Part of a small language model's weights: 75.2M parameters, biases.
Each number is 128 + 24 x the weight over the matrix's rms, rounded and kept within 0 to 255. Layers, rows and columns count from 0.

# layer 2 MLP down (transposed), 1536x384, rms 0.0731, rows 706-758, columns 128-191
[[108 151 109  95 156 120  90 142 159 122 177 130 138 134 113 151 137 124 126  91 120 106 150 121 135 109 127 135 165 196 118 155 127 155 119 137 163 113 112  93 122 126  92 135 139 103  88 149 112 135 170  93 154 106 176 135 144 110 151  68 157 192 112 148]
 [142 104 105 167 144 158 133  94 112  82 147 112 163 128 141 116 148 112  62 150  99 121  77  89  86  70  92 116 118 136 146  76 129 124 145 162 144 115 111 149  91 102 107 104 144 128 113 119 145 135 109 121 125 138  95 136 135 180  97 113 121 117 109 136]
 [119 123 176 128 176 114 129 134 146 117 130 110 156  95 107 140 129 127 138 108 117 131 171 136 129 118 190 120 108 100 144 179 109 141 123 157 125 139 136 111 161 152 142 173 120 124 124 149 130 114 165 137 134 138 152 135 109 183 110 105 116 115 163 117]
 [114 141 126 130 101 100 116 108 169 142 159  74 153 118 159 106 101 110 151 107 120 142 149 142 163 121 125 148 152  87 108  72 147 116 125 126 145 141 125  95 111 156  80 135 130 163 113 128 132 147 155 122 122 145 184  95  99 152 124 165 156 163 122 146]
 [117 144 191 171 135 105 139 157 117 121 149 119 124 156 114 133 149 118 130 110 146 132 152 126 151 102 139 151 134 132 116 129 110 110 141 122 126 123 123 141 159 153 122 117 128 133 113 132 118  86 163 111 183 118  96 118 111 150  98  83 106 139 136 148]
 [140 164  88 119 129 134 127 148 157  97  99 174  99 122  99 145 106 129 151 120 120 144 158 107  97 119 120 117 149 122  94 117 162 147 127 132 138 112 154 170 133 150 123 100  99 140 124 154 119 155 117 119 137 159 115 159 156 159  96 119 132 119 146 129]
 [ 97  95 122 144 148 157 115 143 160 122 107 157 104 140 133 127 105 138 132 120  87 149 116 111 124 105 161 177 114 158 140 100 154 153 120 171 134 124 120 108  91 148 101 161 116 120 101 167 134 128 137 162 117 135  84 148 108 118  83 127 119 107 117  94]
 [130 105 141 164 128 151 114 119 116 101 118 146 104 176 123 178 119 134 149 100 110 143 147 127  91 120 144 132  96 156 140 142 134 164 122 126 137 129 134 133 114 175  85 135 115 163 144 125  97 141 113 176 127 187 127 133 109 113  97 164  83 131 142 123]
 [156 133 151 147 158 139 130 134 119  99  93 152  97 136 135 142 126 129 120 131 102 128 142 112  70 121 178 120 105  79 145 134 127 132 145 109 128  76 187 108  87 160  99 126 149  71 123 169  93 148 105  75 147 129  98 148  76 120 113 115 127 143 123 171]
 [120 163 151 120 112 124 131 130 109  96 101 145 114 124 130 149 150 104 110 110 165 155 128 133 124 125 141 170 134  91 109  93 109 150 142 128 127 122 123 130 139 114 149 153 114 138 115 128  87 147 119 141 103  84 132  91 135 122 121 175 182  95 116 124]
 [102 173 172 120 161  90 134 133  90 172 110 118 126 113 107 147 127 140 136 160 124 130 146 130 138 139 121  87 191  83 176 164 124  85 167 118  91  94  92 125  83 171 109 130 124 121 171 157 147 175 143 153 141 124 177 171 138 136 155 134 136 164 101 132]
 [154 113 175 181 152 131 138 101 136 105 133 166 143 103 138 127 107 154 131 114  79 160  95 100  90  97 126 132 125 157  99  54 156 133 132 121 138 116 110 154 122  92  91 129 124  86 108  98  89 141 115 123 161 136 109 116  98 199  96 121 122 181 141 188]
 [161 113  83 145 143 136 173 121 125  97 132 128 167 143 105 128  84 126 144 119 127 136 112 149 118 100  68 149 164 134 100 116 141 116 157 167 158  94 132 145 106 111 129  91 149 105 165 151  63 116 105 164 108 112  92 133 144 120 164  94 139 112  85 179]
 [131 108 156 134 123 121 103 111 143 119 139 152 111 159 158 121 119 114  79 134 124 118 127 164 151 109 107  79 121 115 123  94 118 156 132 140 146 127 109 113 118 138 144 134 156 127 131 134 125 150  96 151  91 116 104 138 124 130 107 138 128 129 139 154]
 [160 132 117 115 122 126 124 100 132 136  66  93  97 165 166 171  83 155 104 141 122 136  87 143 157  97 167 122  96 129 138 111  87 155 101 124  95 104 137 127 131 124 154 133 121 133 164 112 156 110 161 105 113 136 129 129 136  83 115 133 126 152 137  91]
 [154 109 102 151 101 138  93 138 123 125 119 145 128 129 172 114 120  99 171 136 138 103 161 118 159  88 112 140  91 106 108  95 120 126 102 105  99  84 129 148 122 127 120 141 157 147 126 113 115 118 154 151 117 126 143 113 106 146  78 106 124 177 121 131]
 [118 151 166 131 117 102 138 116  91  95 127 134 148 129 115  58 126 121 113 117 119 125 151  87 124 125 145 172 113 131 164 133 123  97 106 124 116 153 114 147 113 140  91  87 138 119 129 141 173 158 145 122 122 150 118 154 101 118 157 106 126 110  99 137]
 [133 127 112 148 115 166 125 151  79  90 114 133 127 127 156 103 121 127  98 152 134 127 139 149  97 119 102 169 147 103 141 109 135 139 146 123 147 121  90  66 106 135 112 121 173 115 119 112 134 111 138 110 105 157 134 145 122 113 107  92 116 148 100  85]
 [183 141 125 145 125 121 113  85 123 129 133 123 131 133 137 141 129 150 110 128 144 143 113 106 140  88 158 179  71  70 149 128 156 138 121 141 129 126 116 131 132 147 119 133 137  86  97  99 139 132 133 153 100 173 168 122 129 138 122 130 102 128 124 172]
 [126 167 105 110 111  96 120 103 127 147 139 113 153 114 155 121 122 156 160 124 125 122 168 101 129 139  92 157 120  95 111 129 130 141 152 140 116 192 158 159 167  94 126 130 100 148 148 139 149 134  91 104 142 136 116 133 122 103 146 142 114 105 129 139]
 [145 127 135  54 140 103 119 134 114 102 148 197 162 119 101 132 149 111 149 136 141 100 184 149 144 142 153 154 106 123 151 178 169 147 129 155 127 170 130 183 132 145 131 163 163 157 146 139 119 156 143 113 125 131 119 107 111 116  92 117 137 175  89 177]
 [114 151 134 102 135 121 123 133  78 154 158 135 165 139 165 117 145 107 101 133 145 148  43 142 116 101 132 129  95 157 116 100 158 119 151  91 112 133 114 121 190 135 145 118 130 188 110 119 125 122 123  62 101 154 158 131 151  60 128  97 140 106 141 130]
 [145 151 127  82  97 149 145 160 139 122 101 126 117 140 119  99 148 109 146 137 114 130 149 136 131 120 131 126 116 110 127 120 123 149  90 131 135 149 105 124 120 147 150 146 135 100 113 160 106 120 114 146 127 144 143 114  96 146  98 113 114 156 132 121]
 [141 131 143 128 113 107 150 167 135  88 120 137 139 103 127 114 133 149 136 155 120 116 150  84 115 100 155 156 173  95 138 115 147 113 114 117 103 113 103 119 102 120 140 147 128 116  95 126 120 142 106 140 105 130 109 104 156 155 159 145 135  73 129 103]
 [132 108 140 139 136  88 119 115 155 126 134 147  62 161 141 154 122 138 163 166 123 155 134 155 147  98 159 121 128 159 129 110 135 129 126 186 137 149 105 106 127 143 124 135 126 114 164 134  97 153 135 134 119 148 142 112 140 120 132 137 142 126  74 150]
 [114 120 129 142  94 116 110 164 104 133 126 141 141 143 114 130 150 117 153 134 138 136 152 126 123  85 160 115 122 124 127 124 124 132 146 151 155 126 121 144 135 119 114 124 141 147 106 127 137 145 154 149 136 143 149 117 165 122 113 148 136 123 108 144]
 [140 111 158 144 147 125 138 137 105 177 119 154 135  87 150 147 135 122 112 151 130 145 113  71 140 119 129 137 104  74 130 115 163 105 155 170 158 135 164 150 112 101 136  71 144 125 121 149 109 116 107 130 150 159 158 167 139 140 125 117 124 112 118 155]
 [159  94 107 134 126 122  85 142 100  72 163 119 124 115 160 166 135 132 144 161 105 118 100 144 157 125  95 111 127  92 147  83 124 130 118 121  81 130 110 151 153 129 124 149 165 158 123 122 174 104 130  87 146 118 118 132 112 122  99  94 130 111 130 194]
 [177 105 151 108 105 165 136 152 157 121 144 140 121  87 124 110 139 128 103 129 153 103 142 202 152 117 162 158 127  94 143 147 123 120 123 179 129 110 129 139 129 179 123 102 201 108  84 130 109 118 140  78 106 101 120 142  93 175 164 102 120 139 148 116]
 [126 164 157 174 131 121 130 136 159 156 106 112 115 122 127 155 135 115 133 141 110 128  97 152 122 138  92 183 132 109 121 170 142 148 131 119 128 146 168 137 151 151  96 111  96 132 103 168 115 177 132  80 102 144 119 133 144 128 107 111 115  97 110 147]
 [158 114 134 139 145 109 107 144 173 146  94 170 164 128 130 104 152  98 144 131 176 141 116  55 124 145 112 172 163 123 127 162 113 129 141 143 113  81 164 136 128 127  69 148 167 138 120 121 162 153 155 115 112 150 152 137  84 117 139 149 172  80 123 104]
 [157 132 110 119  91 136 168 105 113 115  92 139 157  97 149 144 170 143 135 147 133  91 130 117 149 152 124 157 120 145 131 116 112 135 141 115 103 143 156 135 114 132 139 108 192 103 108 151 126 136 117 115 102 127 108 108 172 122 136 101 103 156 167 129]
 [131 121 185 122 137 128 148 153 111 100 127 108 129 109 134 147 114 108 109 155 108 117 160 125 117 124  88 163 149 141 142 121 103 109 133 141 146 136 126  95 124 126 135 139 113 170 117  99 110 114 121 147 159  93  99 149  93 165 164 180 151  98 117 131]
 [180 130 145 116 138 126 149 167 144 130 135 103 124 162 122 157 103 131 138 137 160 120 165 107 128  75 173 160 131 147 163 164 146 154 152 134 131  88 118 121 162 117 129 157 149  82 128 140 137 114 145 150 148 121 100 157  92 126 116 145 117 116  74 156]
 [131  92 126 111 100 115 151 146 141 105 106 123 156 111 134 138 115 128 127 176 125 116 135  81 126 137 136 128 132 132  99 111  97 151 145 146 113 120 132 132 108 105 133 144 162 124 137 139 141 131 113 132 181 120 114 138 164 123 109 152 142 105 135 176]
 [ 91 103 120 162 134 133 128 157 109 118 106 146  99 141 159 113 184 156 137 136  79 128 101 127 125 144 141 104 116 148  76  98 178 104 169 118 118  66  82 140 128 117 137 176 142 139 129 133 147  91 101 139 140 123 103 149 115 170  97 165 152 132 151 159]
 [124 119 144 156 134 142 103 122 138 150 128 136 123 124  93 115  78 111 131 170 152 134 149 124 105 119 146 170 120  92  92 117 140 108 116 129 117  91  99 154 140 144 129 121 104  67 149 118 100 142 124 104 105 128 112 121  96 109 105 156 129 136  92 179]
 [180 143 157 135 135  64  96 209 111  92 128 162 127 144  96 153 122 114 151 119 133 146 126 139 129 123 153 134  99 131 122 108 112 180 140 157  69 116 194 143 117 158 120 170 115 118 113 129 120 127 129 123 126  72 123 110 115 138 108 146 108 138 103 109]
 [172 116  77 145  88 122 115 159 101 115 202 107 115 146 117 150 108 108 125 141 156 163 121 139 132  95 147 119 136 124 165 131 190 172 121 145 213 129 127 118 167  78 142 156 143 133 123 116 124 107 113 136 136 121 100 123 144 119  88  99 125 157 150 145]
 [126  99 140 113 139 162 201 128  89 169 114 115 101 171 101 187 108 113  88 124 123 161  93 153 129 134  84 136 139 107  90 122 138  98 184 132 131 121 101 126 132 161 109 132 138 134 123 115 135 158 139 138 114 157 173 150 114 122 112  97 157 141  99 138]
 [ 95 140 131 155 102 126 134  58 127 170 136 106 127 110 154 134 127 123 151 103  94 128  85 129 167 163 126 139 125 128 129 105 136 149 109 157 153 123 134 140 136 168  86 174  69 126 139 164 141 124 126 127 122 103  88 116  93 153 120 110 138  97 127 131]
 [154 120 153 114 105 110 119 132 120  95 143 133 164 104 126 144  60 134 121 123 117  86 120 120  87  76 152 117 121 157 123 120 174 133  93  97  83 149  99 142 132 134 143 162 177 122 146 182  98 123 159 116  99 145 144 164 139 129 110 136  96 116 135 112]
 [168 114 119 133 147 112 105 112 166 135 149 119 115 104 118 137 121 101 127 127 113 118  98 152 119 137 134 126 127 139 132 130  79 146 138 175 135 124 143 133 117 129 134 115 138 130  81 129 154 112 136 111  96  98  99 156 140 150 169 112 150 113 143 161]
 [151 121 156 141 164 132 139 145 113 137 165 132  96 101 107 141 142 170 102 101 100 146 128 148 162 160 102 121 131  91 163 184 130 141 156 137 102 136  99 122 151 120 130 116 146 135 141 172 111 160 115 149 140 103 148 169 120 100 157 119 137 146  77 144]
 [131 107 129 137 159 124 107 107 142  92 107 157 153 129 122 115 102 164 139 112 105 136  96 120 135 123 142 135 124 120 111 114 120 118 155 146 134 142  94 121 133 144 114 119 139 137 107 154 101 142 138 145 166 113 121 131 154 132 137 122 129 116 144 141]
 [154 101 156 118 171 142 116 161 147 143 136 147 116 147  95 203 170  62 106 159 138 122 120 127 112 141 172  74 148 121 181 145 154 115 127  81 126 108 143 124 150 137 158  91 130 154 115 147 162 145 121 122 143 126 122  99  93 128 168 119 145 155 101 125]
 [156 170 114 195 133 141  92 132 167 140 175 130 134 119 133 153 111  99 139 162 125 173  85 143 125  86 133 146 137 119 148 120 113 127 135  80 109  81 128  81 173  93 141 135 121 132 134 140 181 127 107  81 167 124 112 129 176 108 145  95 127 125 127 124]
 [134 139 146 118 124 182 112 133 128 134 139 131 167 143 165 141 135 147 175 167 159 129  89 175 178 123 170 135 109  92 158 104 139 122 104 147 114 103 135 104 152 125 116 117 124 111 134 155 122 121 145 132 100 150 162 139 110 130 146 141 102 100 107 136]
 [ 76 103 112 131 136 156 158 107 136 121  74 110 146 147 119 161 128 126 148  93 139 122 127 110 165 102 122  59 150 111 144 116 156 124 146  98 138 133 117  74  72 138 122 104 168 118 165 133 126 122 121 130 145 144 122  99  85 119 108 139  86 122  77 152]
 [126  92 112 135 146 128 140 132 150 114 136 169  99 113 145 139 164 134  43 140 122 114  78 131 141 180 152 152 101  96 143 122 105 134 122 122 128 143 123 136 138 122 174 108 160 128 127 150 111  99 189 140 139 124  97 127 119 142 168 114 188 106 137  79]
 [108 138 126 107 116 120  89  83 120 138 125 122 135 159 118 126 111 145 127  82  92 105 123 123 157 146 117  79 116 144 107 121  82 137 101 149 145  93 110 112 138 116 129 151 103 148 158 129 149  99 132 119 146 122 152 140 128 123 137 108 156 138 119 156]
 [124 143  81 109 125 114 160 117 115  85  63 138  89 151 130 132 132 148 141  96 142  99 135 119 138 144 120 129 116 123 116 139 100 170 129 133 124 132 134 143 143 128 157 178 157 116 128 141 108 141 136 144 141 176 118 165 108 106 138 174 106 155 128 126]
 [147 126 106  86 115 142 149 140 136 115  91  96 107 114 112 118  93 136 144 126 106 113  69 128 125 113 134 102 146  85 134 157  77 120 128 111  89 128 107 103 109 152 158 174 150 133 133 121 107  98 124  93 155 145 180 117 129 134 110 141 127 154  91 114]]
# layer 2 MLP up, 1536x384, rms 0.0782, rows 707-758, columns 128-191
[[113  99 105 153 105 111 131 130 107 105 109 155 146 111 178  65 147 157 121 123 124 167 133 116 126 133 135 105 100  69 181 115 182 164 107  79  99 139 166 133 125 145 105  51 133 104 100 118 165 145 113 135  95 154 147 126 134 129 143  92 145 119 145 127]
 [150 169 124 131  79 118  95 131 153 152 117 121 122 134 121  93 166 122 123  65  96 213 119 172  72 123 129 151 118 121 149 141  91 145  88 174 108 134 140 124 136 130 117  68 100 195 128 148 131 134 149 131 101 149 130 110 125  86 135 122 131 137 166 122]
 [115 140  98 138 100 100 105 117 139 119 128  82 155 136 124  90 146 159 129 110 158 130 126  90 135 133 132 141 118 144 145 115 117 132 122 164 157 151 132 110 145 163 107 127 124 130 175 120 196  93 132 152 124 140 123 135 105 131 165 124 163  91 176 123]
 [110 118 135  84  78 151 124 134 164 139 101  94 112 165 136 124 152 107 100  95  96 180 146 159 133 106 121  72 139 131 123 100 150 134 144 130 133 155 131 145 101 113 152 129 127 144 154 112  99  87 120 154 135 126 144 104 117 124 124 100 126 131 147  70]
 [ 69 128 117 117 163 113 110 116 153 140 111 130 124 148 149 124 177 126 123 148 129 133 142 162 159 131 104 149 159 101 147 126 110  99 115 124 130 125 167 169 145 115 163 139 148 127 110 112 155 133  81 108 110 111 143 163 127 109 124 128 179 155 161 121]
 [149 141 136 118 150 119 146 138 132 110 148 138 120 139 125 146 143 118 131 114 121 159 125 112 109 129 144 128  98 151 146 134  91 119 101 103 141 130 142 151 175 123 138 159 115 147 107 122 122 134 136 133 121 131 140 113 161 100 120  76 128 147 113 141]
 [111 114 137 158 122 126  98 145 109 143  91 162 134 110 144 147 164 151 155 133 136 122 109 121 120 132 155 151 130 102 137 169 124 143 119 145 139 143 118 121 194 189 130 116 142 123 120 132 134 143 135 171  84 125 143  99 123  98 117  76 134  83 139 132]
 [123 128 159 118  80 184 106 128 108 143 112 119  85 111 121 111 167 116 124 144 118 130 124 142 133 141 183 121 132  96 123 135 109  95 105 116 129 103 160 141 148 151 146 144 154 166 147 125 120 154 129 136 129 136 107  60 132 114 149 105 190  90 136 142]
 [103  89 108 140 133 113 125 137 126 140 118 131 111 104 135 130 139 144 129 141 109 101 152 117 144 148 128 146 150 113 160 153 146 143 153 141 149 142 168 122 103 136 162  93 142 154 134 143 147 152 133 117 113 160 133  92 146  96 144 110 146 125 126  90]
 [138 118 105 121 147 126 121 148  96 138 149  88 106 123 119 127 101  83 153 170 133 127 196 108 176 104 126  91 148 137 146 117 176 117 129 103  73  87  91 144 132 160 146 112 135 119 137 153 130 139 129 160 128 140 101 121 140 111 145 107 123 151 118 135]
 [141  93 112 104  86 104 120  92 104 101 112  92 185 107 147  86 114 169 166 155 107 171 158 115 116 125 134 125 143 121 154 118 187 163  89 131 136 133 129 129 152 108 114  99 143  76 148  97 126 157 100 147 131 183 147  96 116 146  90 100 128  99 140 103]
 [175 149 133 160 133 103 102 117 133 108 122  90 156 108 126  90 137 130 180 124 141 135 145 135 105 130 151 135  85  89 170 147 114 143 117 115 126 147 117 174 127 139 100 107 126  67 113  99 169 144 120 135 148 111 163 173 135 114 103 121 129 109 132 142]
 [115 153 125 116 142 151 107 147 138 147 121 127 107 128 124 141 166 107 156 119 118 141 141 130 104 109 123 134 101 111 154 148 111 119 110 104 135 180 163 121 111 150 135  94  82 128 108 159 153 137 139 133 124 129 109 104 162 129 163  80 106  77 129 151]
 [126  92 120 127  54 133 119 173 147 100 145  81 137 148 138 112 126 111 134 168 140 176 145 155  93 103 154 107 119 102 106 126 116 109 103 141  67 194 120 183 100 164 122  91  93 152 113 120 154 156 147 141 126 112 127 138 199  88 112 112 137 146 157 131]
 [125  83 146 113 124 149 108  99 141 112 147 118 123 101  98 142 121 116 132 132 113 150 145 132 169 139 131 105 108 152 109 120  93 149 141 115 174 132 108 148 122 134 153  97 126 132 149 127 120 118 154 142 127 161 175 113 142 103 131 126 105 147 122 136]
 [125  99  80 116 131 162  99 143 158 187 157 134 141 143 133 183 104 127 124 130 121 142  87 144 151 116 111  85 119 143 108 128 167 165 139 135 118 116 145 125 143 100 133 134 120 167 115 118  83 103 111 138 115 131 168  93 131 143 109 118 120 144 136 108]
 [ 83 118 140 122 124 126 115  92 105 196 120 105 114 135  98 166 133 128 147 104 133 151 124 102 156 166 145 101 167 147 107 123  72  85 131 143 166 120 144 168 180 116 125 143 122 147 127 105 121 130 125 132 115 142 103 119 101 124 140 137 138  99 137 161]
 [136  96  88  88 141 144 123 132 109 167 151 114 125 111  99 117  89 136 168 148 108 137 130 191 128 154 140 162 100  99 141  94  94  98 109 145 121 150  91 119 157  87 115 135 138 119 139  86 150 118 161 156  87 114 141  98 140 100 162  92 100  99 141 191]
 [122  96 167 116 115 122 121 148 139 117 133 155 108 128 169 144 132 133 121 146 169 155 136 146 152 159 126 117 144 142 168 120 134 104 121 117  91 128 135  85 148  79 139 110 117 114 124 138 147 125 129 152 128 148 118 115 137  81 133 133 129 160 171 114]
 [ 90 138 144 123 124 147 136  86 151 183 116 174 144 120  71 148 118 185 140 139 135  68  83 118 126 173 135 113  98 166 109 114 144 123 135 132 151 163 117 127 140 110 106 172 127 139 153 133 122 140 138 154 117 109 162 142 174  93 108 124 122 114 104 125]
 [ 94 112 121 121 102 158 138  99 141 100 133  99  86 117 102 123 131 125 114 131 125 132 125 119 138 114 161 123  93 151 126  80 146 129  99 145 125 137  99  51 120 113  91  97 130 133 141 124 136 113 164 117  91 119 186 130 136 100 146 143 153 125 140 157]
 [137 128 134 114 154 132 111 166 116 125 150 122 133 130 134 157 146 157 125 114 138  98 121 129 119 117 154 134 134 150 111 145 145 157 120 175 119 145 111 129 118 148  99  91 108 129 111 135 105 147 131 152 128 143 124 123 158 124 134 158 127 108 114  93]
 [138 118  93  88 145 150 129 121 135 159 165 108 104 131  96 121 116 181 100 142 124 126 157 143 113 123 147 137 104 147  63 118 121 181 109 151 113 149 145 114 157 189 149 148 126 132 155 114 111 122 136 113 170 136 141 119 123 106 150  93 118 127 152 145]
 [ 98 140 126 147 114 152  66 153  72 107 155 161 116 123 191 157 120 138 121 133 118 173  84 164 123 132 120 101 126 130 107 120  81 130 123 135 126 153 117 150 130 129 119  64 135 133 114 124 126 109 102 133 165 106 136 135 170  98 110 118 140 138 106 104]
 [122 110 138 153 105 133  90 120 137 119 115 132 127 157 150 132 119 146 163 138 115 136 125 141 150 106 146 135 113 104 134 145 128 114 109 109 103 138 119 170 137 137 119 126 137 115 139 130 135 128 139 119 134 148 142 119 158 115 160 132 132 122 169  86]
 [100  98 134 171 132 166 118 117 109 146 136 147 115  93 112  91 169 159 150 113 134 118 109 121 146  98 121 133 128 156 115 127  97 185 111 139 119 117 123 118  97 133 153  94 115 115 142 129 135 123 106 132 135 150 120  95 143 119 154  99 125 124 146 145]
 [ 89 133 144 113  96 146 147  67 116  99 121 117 136 126  96 137 144 144 133 123 115 184 103 136 135 132 131 119 131 124 149 186 125 130 165 174 110 140 117 144 140 150 137 120  98 108 151 128 152  96 127 117 109 122 118 117 119 101 137 136 140  93 136  93]
 [125  87 111 158 124 105 107  80 105 129 162 126 120 163 185 121 165 140  81 132 104 175 127 123  92  89 157 116 107 134 153 163 175 109  76 138 130 160 116  95  99 124 103 131  84  70 108 116 111 140  93 133 159 121 160 138 175 122 123  93 150 120 165 105]
 [118 109 135 104 117 110 129  73 118 130 155 130 108 145 131 120 119 133 158 165 160 128 108 147 167 122 144  83 131 128 169 106 122 135 103 188  98 116 109 143 157 100 152 111 114 157 151 114 150  65 158 125 132 118 172 118 145 106 131 142 157 144 133 130]
 [117 114 150 148 145  94 131 141 129 134 147 162 125 109 102  98 152 130  93 124 125 147 105  97 118 174 115 119 163 106 114 136 137 133 136 152 163 133 135 114 141  84 101 139 157  75 148 116 166  95 138 132 147 111 185 135 129  87 135 133 150 120 159  84]
 [119  91 118 134  91 185  99 156 114 103 105 154 163 153 108 113 138 144 126 122 144 148 146 169 152 136 156 134 127 108 165 116 117 143  95 122  88 134 165 191 142 109 120 112 155 137 119 147 184 164  94 117 137 134 117 103 119  84 142 102 119 142 118 128]
 [139 120 153 128 127 112 145 142 135  69 126 116 127 139 146  80 101 151 135 137 115 176 143 141 116 107 128 138 123 141 123 165  99 116  98 143 126  86 109 132 174 150 153  99  99 134 137 116 175 125 144 146 106 114 136 157 129 136 159 127  88 121 161 142]
 [101  91 133 152 126 168 131 117 167 120 113 140 174 170 112 139 143 137 135 155 109 110 150  92 165  91 147 132 127 147 122 137 136 117 129 146 165 159 120 135 163 149 127 102 111 156 120 129 143 100 108 159 153 124 134 138 150 161 115 139 134  87 108 120]
 [120  78 123 133 113 117 112  89 121 115 123 112  83 115 123 115 150 123 117 121 161 129 138 119 141 143 136 121 124 126 149 125 144 135 116 127 153 124 125 137 148 105 170 132  94 106 130 107 146 115 134 151 131 174 139 136 160 115  99 127 127 102 131 117]
 [125 101 141 102 138 113  88 125 153 127 117 163 141 147 124 107 130 137 146 157 134 168 165 202 125 151 164  87 120 113 168 142 158 127 131  74 143 138 164 142 145 159 145 120 101 119 149 114 142 168 126 149 121 110 163 159 149 141 119 127 109 138 128 120]
 [126 121 147 125  96 144 120 157 135 110 115 129  96 119 162 139 140 141 154 108 133 142 154  88 135 126 119 129 153 127 126 138 118 104  96  91 152  79 165 129 184 108 159 114  96 143 142 169 105 148 118 166 111 133 115 137 157 134 118 112 116 153 146 100]
 [137 136 141  97 121 131 134 120 123 127 129 132 143 138 169 154 153 148 125 114 125 123 140 165 182  75 120 102 120 166 165 102 146 148 152 136 144 149  85 138 122 142 153 149 100 110 100 138 162 159 120 126 141 163 117 107 107 152 121 142  83 104 156 112]
 [156 125 125 120 130 134 139 135 115 125 156  95 105  95 166 138 134 164 183 132 111 113 135 165 137 151 138 129  87 171 189 132 106 112 129 152 132  59 131 140 126 135 114 114  80 136 140 113 118 160 139 138 154 112 155  95 119 157 135 115 119 126 113 151]
 [ 91 130  96 143 123 150 140  81 123 149 111 134 103 142  91 150 123 201 131 136 113 140 146 128 106 137 157 143 110 125 118  96 138 116 145 162  88 115 121 110 146 109 115 140 111  95 167 139 155 142 153 129 144 138 164 120 159 124 121  97 122  98 139  94]
 [112  94 102 123  79 140 126 140 132 182 107 118  70 129 109  61 149 160 149 130 147 136 150 108 161  98 131  91 161 119 149 100 102 138 108 150 109 101 125 104 153 114 122  96  78 170 151 138 103 100 167 182 115 104 138 102 138  97 126 111 125  97 120 113]
 [136 115 121 135 128 167 127 158 151 152 140 147 170 147 108 202 123 155 133 110  76 121 113 117 106  78 133  97 151 124 107 136 139 170  89 139 158 102 160 158  91 185 165 122 143 135 148 129 107 133 130 168 102 160  90 146 147 132 121 146 153 167 191  95]
 [ 72 114 123  89  91 131 148 110 126 136 113 134 104 120 118 119 162 100 139 154 154 177 134 105 113 116 145 113 134 134 157 131 152 117 103 158 165 134 123 121 163 119 167 119 125  95 117 123 129 133 167 154 105 151 143  74 159 102 115  70 124 143 161 103]
 [126 102  76 108  96 125 112 111 145 130 153 116  94  78 112 129 158 153 135 127 162 142 128 102 151 115 108  85 157 140 152 115 149 116 127 133  95 101 153 106 135 115 129 145 105 140 125 137 114 136 113 129 145 113 104 134 181 166 115 169 163 119 126 145]
 [126 145 149 145 147 147 132 117 100 109 144 112 161 120 109 138 112 131 145 126 139 138 127 132 184 118 142 118 121 138 111 139 111 131 120 154 140 125 106 152 134 112 178 125  84 141 177 129 148 119 165 170 173 114 124 100 107 134 141 102 121 172 150 109]
 [108 126  76  91 138 154 115 106 119 158 116 126 148 120  68 169 168 139 143 106 141 101  86 144 156 148 129 179 136 114 120 101 110 156  80  92 140 144 111 104 153 168 159  90 139 111 158 158 115 168 135 137 133 128 117 105 116 110 111 124 109 157 131 103]
 [ 84  86  32  93 100 102 131 139 107 126 175 143 133 130 122 111 164 126 104  99 140 137 133 183 144 128 114 123 145 131 159 126 153 135 141  84 169 158 117 143 123 113 149 136 112  90 148 136 135 140 128 157 196 110 123 111 153  82 140 143 116 128 122  85]
 [145  86 146 146  97 140 109 110 164 136 126 152 154 147 123 118 140 161 147 112  74 138 127 147 102 142 129 142 124 116 126 120 149 115 102 147  78 119 109 132 121 134 147 151 138 137 127  82 122 134  94 132 159 100 137  93 128  88 158 149 141 127 170 132]
 [133 103 139 151  88 146 120 127  87 127 146  93 112 120 142 132 152 116 171 117  81 154 125 125 194 141 130 111 138  98 110 209 131 150 133 131  93 145 158 166 130 136 165 142 112 144 161 144 143  98 156 129 127 133 125 155 125 126 114 136 158 113 129 112]
 [ 92 129 135 173  93 122 108  97 154 117 130 160 139 128 158 131 155 134 140 168  78 166 129 125 144 167 138 109 105 148 135 115 134  89 128 141 145 142 133 156 140 121 148  97 130 127 131 130 121 164 139 154 136 162 135 148 144 110 111 126 165  69 115 169]
 [129 111 109 112 134 127 125 150 138 113 111 152 132 105 114 135 140 129 135 184 124 131 109 127 101 104 143 140 157 174 121 114 143 132 143 104 111 146 117 151  88 116 143 144 157  95 116 109  99 125 124 153 142 112 151 132 137 126 128 153 116 105 121 119]
 [119 122 114 160  99  97 100 115 148  93 103 163 134  67 145 127 122 144 147 114 184 154 158 144 122 134 125  98 106 108 135 157 122 110 149 165 165 153  87 161  88 130 156 117 137  99 140 112 161 154 103 119 131 150 155 147 117  70 127 105 117  94 165 129]
 [112  77 157 169 102 114  98 148 151 155 165  88  98  95 156 157 147 149 155 130 117 177 122 135 164 106 134 156 148 152 132  94 136 163  97 126  98 153 130 141 132 100  76 138  99 169 128 182 108 140  80 150 105 105 137 156 113 136 124 148 136 129 130 115]]